Each number is 128 + 32 x the weight over its row's rms, rounded and kept within 0 to 255. Layers, rows and columns count from 0. The size above them is the row's rms in percent of the matrix's.

# layer 3 MLP up, 2304x576, rms 0.123, rows 357-373, columns 0-95
size [ 94  90 104  82  99  93  98 105  87 105  95 112  98 100  99  94 108]
[[125 183 157 171  72 108  67 126 137 117 126 102 160  94  94 180  63 117 126 202 169 143 124 138 124 115 129 150 153 146 118 120  70 146 201 128 141 143 116 137 135 121 122  80 136 101 184 138 134 154 117 185 103  41 151 159 180 105 140 149 197 136 213 142 148  80  96 110 103 128 188 140 126 171 138  81 155 142 181  53  95 106  95  75 105 127 159 155  36 182 166 148 223 164 140  77]
 [136  94 175 178  98 136 139  86 135 160 162 105 131  94 147  79  42 135 142 173 143 161 137 120 168 130 135 128 170 162 123 154 134 103 130 186  82 214 120  82 145 122 165 149 106  97 152 165 155 109 120  65 120 184 104 152 154  82  50  62 112 113 152 136  86  91 133 114 129 160 104  83 139 133 125  96 188 120 201 131  12 126 117 136 132  94 162 118 137 137 119 128  97 189 147 160]
 [168  81  91 156  65 149 120 152 146 139 146 120 132 138  81 190 131  93 129 135 145 152 131 145 111 133 130  97  97 114 107 144  89 150 116  94 104 134 177 132 135  92 120 150 122 136 119 189 131 202 140 113 175 124  90 167 124 139 129  88 198 141 110 121 124 107 135 184 121 117 134 136 146  94 159 109 106  92 126 120 143 179 143  98 130  86  97 111  88  63 106 127 210 166 142 151]
 [121 101 194 142 133 139 141 115 129 128 128 127 105 124 140 145 198  70  78 123 107 115 115 100 110 125 144 188 122 137 161  85 113 158 116 159 143 139  82 135 125 171 146 153 124 146 167 158 143 120  70 165  46 155 133 162 143 153 104 141 114 143 150  86 121 139 120 104 145 111 132 162 127 142 156 117 101 147 134 105 101 175 103  94 176 151 128 123 105 106  88 147 170 140 116 117]
 [125 113  99  93 119  93 170 161 159 143 143 116 156 126 143 183 163 139 128 130 155  93 144 152  86 152 106 110 104 126 137  97 140  31  25 118 113 141 137 159 141 116 129 137 162 118 150 122 113 140 161 145 138 111  60 129 195 153 112 113 156 107 109 115 179 134  97 138 150 119 121 100 206 113 168 126 170 177 116 110 186 111 113 178 135 148 146 120  86 142  99 177 115 155 147 143]
 [166 103 117 169 174 128 151 188  66 151 161 134 196 141 102 143  97  89 142 126 128 126 106 171 167 138 102 185 123  81 128 137  71 153 116  73  91 162  70 108 103  93 172  83  96 173 138 137 120 176 149 164 173  73 111 101 135 122 157 121 166 169 172  74 108 134 168 108  94 147 129 114 156 145 122  79 136 121 176 137  84 163 155 148 128 158 148  77 185 104  77 125 116 146 147 100]
 [122 135 128 128 125  73 177 119 190 123 208 135 196  94 170 188 100 151 147 146  94 125 125 122 135  89 120  87 144  86 143 107 148  52 192 112 144 134 136  69 150 117 144 149 163 161 132 121  69 106 159  79 144 167 143 109 124 127  78 130  92 125 112  84 113 148 107 125 135 141 157 124 168  64  99  98 100 101  93  97  48 123 113 152 113  92 213 166 150 157 140 163 123 209 156 121]
 [110 109 128 123 133 107 188 127 104 112 109  91  89 120 164 108 130 131 178 145  78 124 155  95 108 164 169 157  76 179 103  69 177 150 143 137 189  88  93 188 159 119  99 102  95 202 157 110 105 175 151 124 126 140 172 137  83 149 153 117 176 145 154  99 143  80 110 171 225 161 114 111 135 131 108 137 175 117 104 149 120 205 153 140 139  83 142  97 131 118 236 160  90 102  44  87]
 [ 56 138 159 122 200 127 117 195 120 116  62 111  96 143  72 122  92 132 146 114 117 108 107 175 129 142 117 105 113  94 122 136  81 166 128 125 110  89  86 121 143 118 115 150 109  71 135  87 163 176 120  99 121  88 154  70  71 196 190 114  73 113  78  42  46 107  65 136  90 170 152  82 126  91  88 149 138 144 140 176 124 116 123 146 135 105 155 160 100  91 142 102 120  87 157  12]
 [ 92 175 236 118  99 191 142 126 149 126 102 111  57 135 148  76 178 131 166 125 190  92 174 130  69 150 145 111 126 121 113 112 109 163 144  77 131  79  69 105 183 163 140 111 116 195 120  87 166 141 107 151  98 172  81 186  87 175 127 144 180 127 147 144 214 167 201 100 154 126  56 158  94 121 113 158 125 145  99 112 184 169 155 114 180 142  91 117 117  97 183 135 111 120 165 158]
 [180 120 119 188 117  81 188 123 146 127  86 126 108 158  84 142 143 126 100 144  79 135  91  83 121 100 148  83 142  92  83 142 145 167  40 123 155 148 165 111 121 115 168 105 134 141 150 149 198  99 162  97 118 139 110 168 151 170 124 186 123 158 134 162  75 137 117 112 122 141 181 176  79 154 133  91 199 185 121 130 121 105 121 164 149  91  88  87 132 123 189 178 154 106  93 179]
 [113 113 130  93 127  98 116 127 113  51 145 122 112 177 136 114 127 170 109  86 158 140 129 176 138 162 145 135 129 115 131  99  54 125  85 105 119 105 158 181 127 112 139 101 120 119 148 107 178 106 146 118 166 115 114 168  99 118 167  83 100 144 120 147 102  66 116 103 112 115 151 148 147  66 111  69 104 138 168 108 111 137 144 155  60 164 125 167  94 123 107 205 127 145 160 106]
 [137 116 182 155 130 150 137 135 110 149 100 143 192 131 163 121 102  85 119  95 150 126 109 129 132 162 137 149 116 169 176  52 125  98 107 112 150 157 113 152 108 122 106  87 177  36 167 148 161 128 155 190 199 118 122 130 155 140 144 119 133 139 129 117 144 153  57 180 114 123 187 165 134 119 134  99 171 199 150  83 143 130 171 102 117  95 124 137 111 145  82 144  88 156 131 144]
 [ 77 119 184 102 115 147  80  91 121  91 119 127 111 100 130 120  81 130 121  59  77 109 126 130 188 109 102 102 148 158 123 191 108 127 145 127 116 107  74  69 149 176 142 114 150 162 147 162 104 140 117  96  83 118 159  89 126 104 120  54 108 154 168 132 112 180 113 181 166 107 109 132 112 129 134 118 131 103 151 146 100 100 120 101 182 166 165 142 136 143 103 102 113 151 138  94]
 [118 178 169 120 133 158 120  59 133 167  59 135  72 149 137 137 119  95 164 123 135 128 164  53 143 118 137  98 126 155 159  56 120 144 179  53 133 130 106 104 111  67 121 157  63 113  79 146 159 120 147 119 123 104 155 135 155 140 190 152  80 121 113 157 130 129  98 104 214 121 166 202 108 161 143 100  99 132  90 106 128 218 105 123 130 151 150 163 164 106 172 130 174 186 108 113]
 [105  91 117 138  64 159 145 114  42 108 141 111 119 123  87 119 134 143  87 122 127 164 125  78  76 144 115  83 116 121  69 114 135 135 105 144 108 107 151 120 187 112  91 116 131 177 173 104 137 133 119 128 142 133 116 149 117 104 189 107 103 118 110  88 172 152 133 152 161 115 105 129 131 128 155  92 159  86  93  63 177 128  84 142 114 155 166 127 110 130 129 127 162  43 182 133]
 [194 147  86 133 129 149 207 113  76 112  85  90  95  82 147 157 143 135 164  45 108 204  67  58 108 141 119 113 116 176 140 107 104 110 107 152 102  58  56 150 129 133 144 162 135 140 142 106 136  95 162 151 193 163 204 126 138 123 113  56 154 107 173 164 101 188  87 139  82  50 112 123 138 150  76 135 147 146 134 149 118 141 163 104 147  79 102 169 124 122 153 143 144 123 111 113]]
# layer 3 MLP down (transposed), 2304x576, rms 0.116, rows 357-372, columns 0-95
size [ 98  90 104  86 101  94 100 107  95 100  98 111 100 103  96  96]
[[191 117  85 143 147 116 119 108 115  60 146 122 212  92 121  90 121  85 127 124 148  45  98 131 119 114 161  62  94  75 101 179 120 167 197  53 108 146 143 110  81 105  65 139 122 164 185 170 119 129 135 151 145 140 118 107 155 152  86 104 158 114 115 158 101 132 120 131 117 111 166 145 135 162 150 126 162 118 150 185  71 132 138 162 171 115 120 170 120 119  91 146 153 131 174  67]
 [145 104 118  70 156 104 183 102 173 111 156  96 109 123 103 167 112  98  87 153 144 100 145  90 168 156 115 100 157 125  87 110 135  99  77 148 139 167 126 104 143  98 131 140 133 171 208  93  70 167 148 156 132 149 140 168 112 155  66  69 149 149 118 155 180 132 155 156  97  87  36  95 181 141  79 141 157 116 189 107  88  94 106 131 123 106 141 160 150 164 184  84  94 191 157 127]
 [119 127 127 123 113 153 131 114  73 116 151 161 208 126 106 112 117  94 103 101 114  70 117 116 197 127 119 121 165 135 154 113 173 152 142 162 123  99  95  84 164  77 214 126 148  75 127  96 164 125 111 120 157 132 115 118  43  95 119 170  89 180 114 169 141 135  60 178 125 182 134 125 128  89 111  87 102 108 143  68 122 148 140 131 164 104 139 160 153 126 142 143 131 106 129 158]
 [ 79 203 141 125 168 142 130 131 125  98 197 111 111 200 130  96 103  99 113 188 121  69 112  64 128 146 156 126 171 104 187 107 121 191 135 134 131 141 173 122 139 158 110 167 143 145 128  94 150 148 112 168 108 177 160 129 171 115 139 152  97  77 137  95  69 157 110 125 194 119 134 157 159 108 163  69 148 140 137 130 127 223 140 132 119 139 130 165 160  76 151 113 139 117 132 166]
 [128 117 117 140 154 121 117 156 145 148  95 153 101 109 136 115 148 166 118 143 152  91  95 142 176 118 176  52 140 110  96 114  61 182 147 133 149 159 130 110 190 187 140  98 110 194 132 170 163 244  74 131  60 128 171  93 132 147 114 112 135 117  99 146  94 120 138 128 123  88 172 129 148 140 116 172 143 121 106 122 127  87 121 156 157 152  85 132 140 148 103 130 115  95 167 152]
 [156 168  87 112 201  88  95 169 108 194 137 160 143 140 169 178 128  96 135 134  73 119 108 110 171 176 119  90 162 121 120 119 139 189 116 132 123 126  73 153 120 176 176  72 127 157  99 157 163 138  88 131 167 169 172 128 131 161 131 137 137 108 169  95 156  88 145 137 119 171  79 149 103 117 109 137  99 132 147 119 112 104 134 154  97 121  87 103 116  60 145 124 152 150 141  80]
 [ 64 121 133 139 169 169 106  99 165  64 117 164 136 152 137 102 120 185 126 100 193 103 167 172 164 123 180 138  61 140 151 179 145 164 179 151 121 121  83 152 117 159 130 142 133  98 137  87 156  95  95 119 173 141 117 141  96 103 188 107  59 116 145 132 137 101 170 111 106  68 142 110 132 124 110 139 113 105 178 136 113 133 150 114 124  70 151 128  93 145 128  93 126 185 107 158]
 [141 200 128  67 210  88  99 136 126 134 126 146 110 125 114 127 145 113 114 102  92  76 114  89 106 131  39 106  85  99 122 153 161 155 128 134 163 104  86 136 133 166 145 198 112 120  29 128  96 140 112 167 138 114 155 125 138  71 162 176 192 101 123 165 150 137 108  94 169 167 139  84  59 163 157 122 158 124 139 169  48 164  97 157 177 103 116  86 123 121 166 110 124 110 163 108]
 [112 137 125 128 181 138 121 136  95 124  99 112  38  89 119 139 115 143 125 123 146 125 124 147 139 140  93 133 103  58 153  99 111 130  96 175 116 182  64 167 117 139 112 123 159  97 155  65 162 109  99 101 138 164 149 114  84 152 180 114  80 105  88 154 134  70 141 175 142 134 112 126 104  99 102 113 146 157 144 130 126  89 152 127  89  89  99 141 140 172 106  55 102 116 110 122]
 [101  93 134 163 129 171  80 129 125 107 170 112 128 155 120 139 160 155 184 122 142 128 125 138  88  99 147 124 134  89 184 139 155 153 125 149 149 147  79 124  91 173 137 113 166 100 123  76 193 178 167 152 143 130  66  95 154 113  89 164 117 117 159  82 160  80 116  83 169 126 137 103  87 171 171 116 204 165 100 157 148 132 139 122 111  89  61 144 124 133 191  71  69  79 143 111]
 [159  83  78 185 164 117 155  63 149 118 136 190 185 145 111 156 139 162 153 114 119 116 158 149 138 151 131 129 132 138 179 111 102 153  84 149  91 121 108  66 157  95 193 125 129 138 116 152 130 125 123 164 131  93  97 111  96 178 129 154  62 118 130 154 146 139  67 112 184 166 143 115  88 153 168 166 158  97 122  66 187 141 127 150 109 187 153 129 111 108 123 125 155 102  95 109]
 [187 107 128 143 161 150  43 179  98  95 181 150 162 196 161 142 136 151  97 156  96  99  89 153 149 126 116 130 100 147 122 178 137 162 151 101 159 154 163  65 162 171 165 165 106 210 163 147 105 146  97  87 135 126 143 109 151  98 126 175 149 128 150 232  92 132 148  96 107 138  83 107 144 129 116 150 127 143 131 105 111 175 156 157 154 168  92 132 173 114 158 170 146 197 144 104]
 [108 126 197 151 121 137 160 130 132 105 172 168 131 126 149  98 153 128 138 128 136 147 175 100 123 147 119 135 135 148 175  73 107 117 156 142  94  53 122 172 134 151 110  95  78 131 160 107 219  69  61 133 230 160 101 113 139  50  43 158  46  98  96 111  86 143 101 125  97 134 157 134 120 114 133 141 153 118 152 158 159  98 112 143 155 137 175 186 118  97 101  97 163 114  82 132]
 [126 142 151 114 126 122 158 125 111 170  89 113  73  73 158 119 122 105 117 120 136 145 100  48 160 128 117 121 137 152 133 102 149  94 138 111  85 131 165 110 180 135 151 150 102 111 116 129 138 107 143 134 110 112 145 152 126 153 122  93  86 104 148 127 112  85 105 165 172 114 142 162 108 114 128 112 148  58 124 151 134  95 150 122 107 108 146 126 180 166 106 146 123 156  67 128]
 [139 141 156  85 121 116 143 108 121 106 148 147 127  98 185 117  91  79 155 123 135  94 164 127 214  94 234 117  97  77 135  95 132 126 129  75  92 134 158  87 119 115 146 100 170 112 118 154 153 130 129 131 229 155 138 109 129 145 156 106 178 142  81  79 125 150 147 108 122 131 162 100 108  53 155  81  77  32  81 101 153  58 143  89 164 161 128  86 170 173  97 168 115 101  79 129]
 [ 81 100 150 172 161 176 129 168 167 160  56 163 111 147 104 108 120 130  78  81 100 174 146  27 117 169 127 104 125 124 139 168 112 145 137 144  47 139 176 129 113 100  31 131 152 105  87 112 173 186 124 130 137 115 116 137 106  63 138  99 105 111  94  86 151 104 148 180 138 120  73 164  70 174 115  64 130 127 140 121  64 113 154 126 146 156 171  74 140 111 107  97  96 110 126 143]]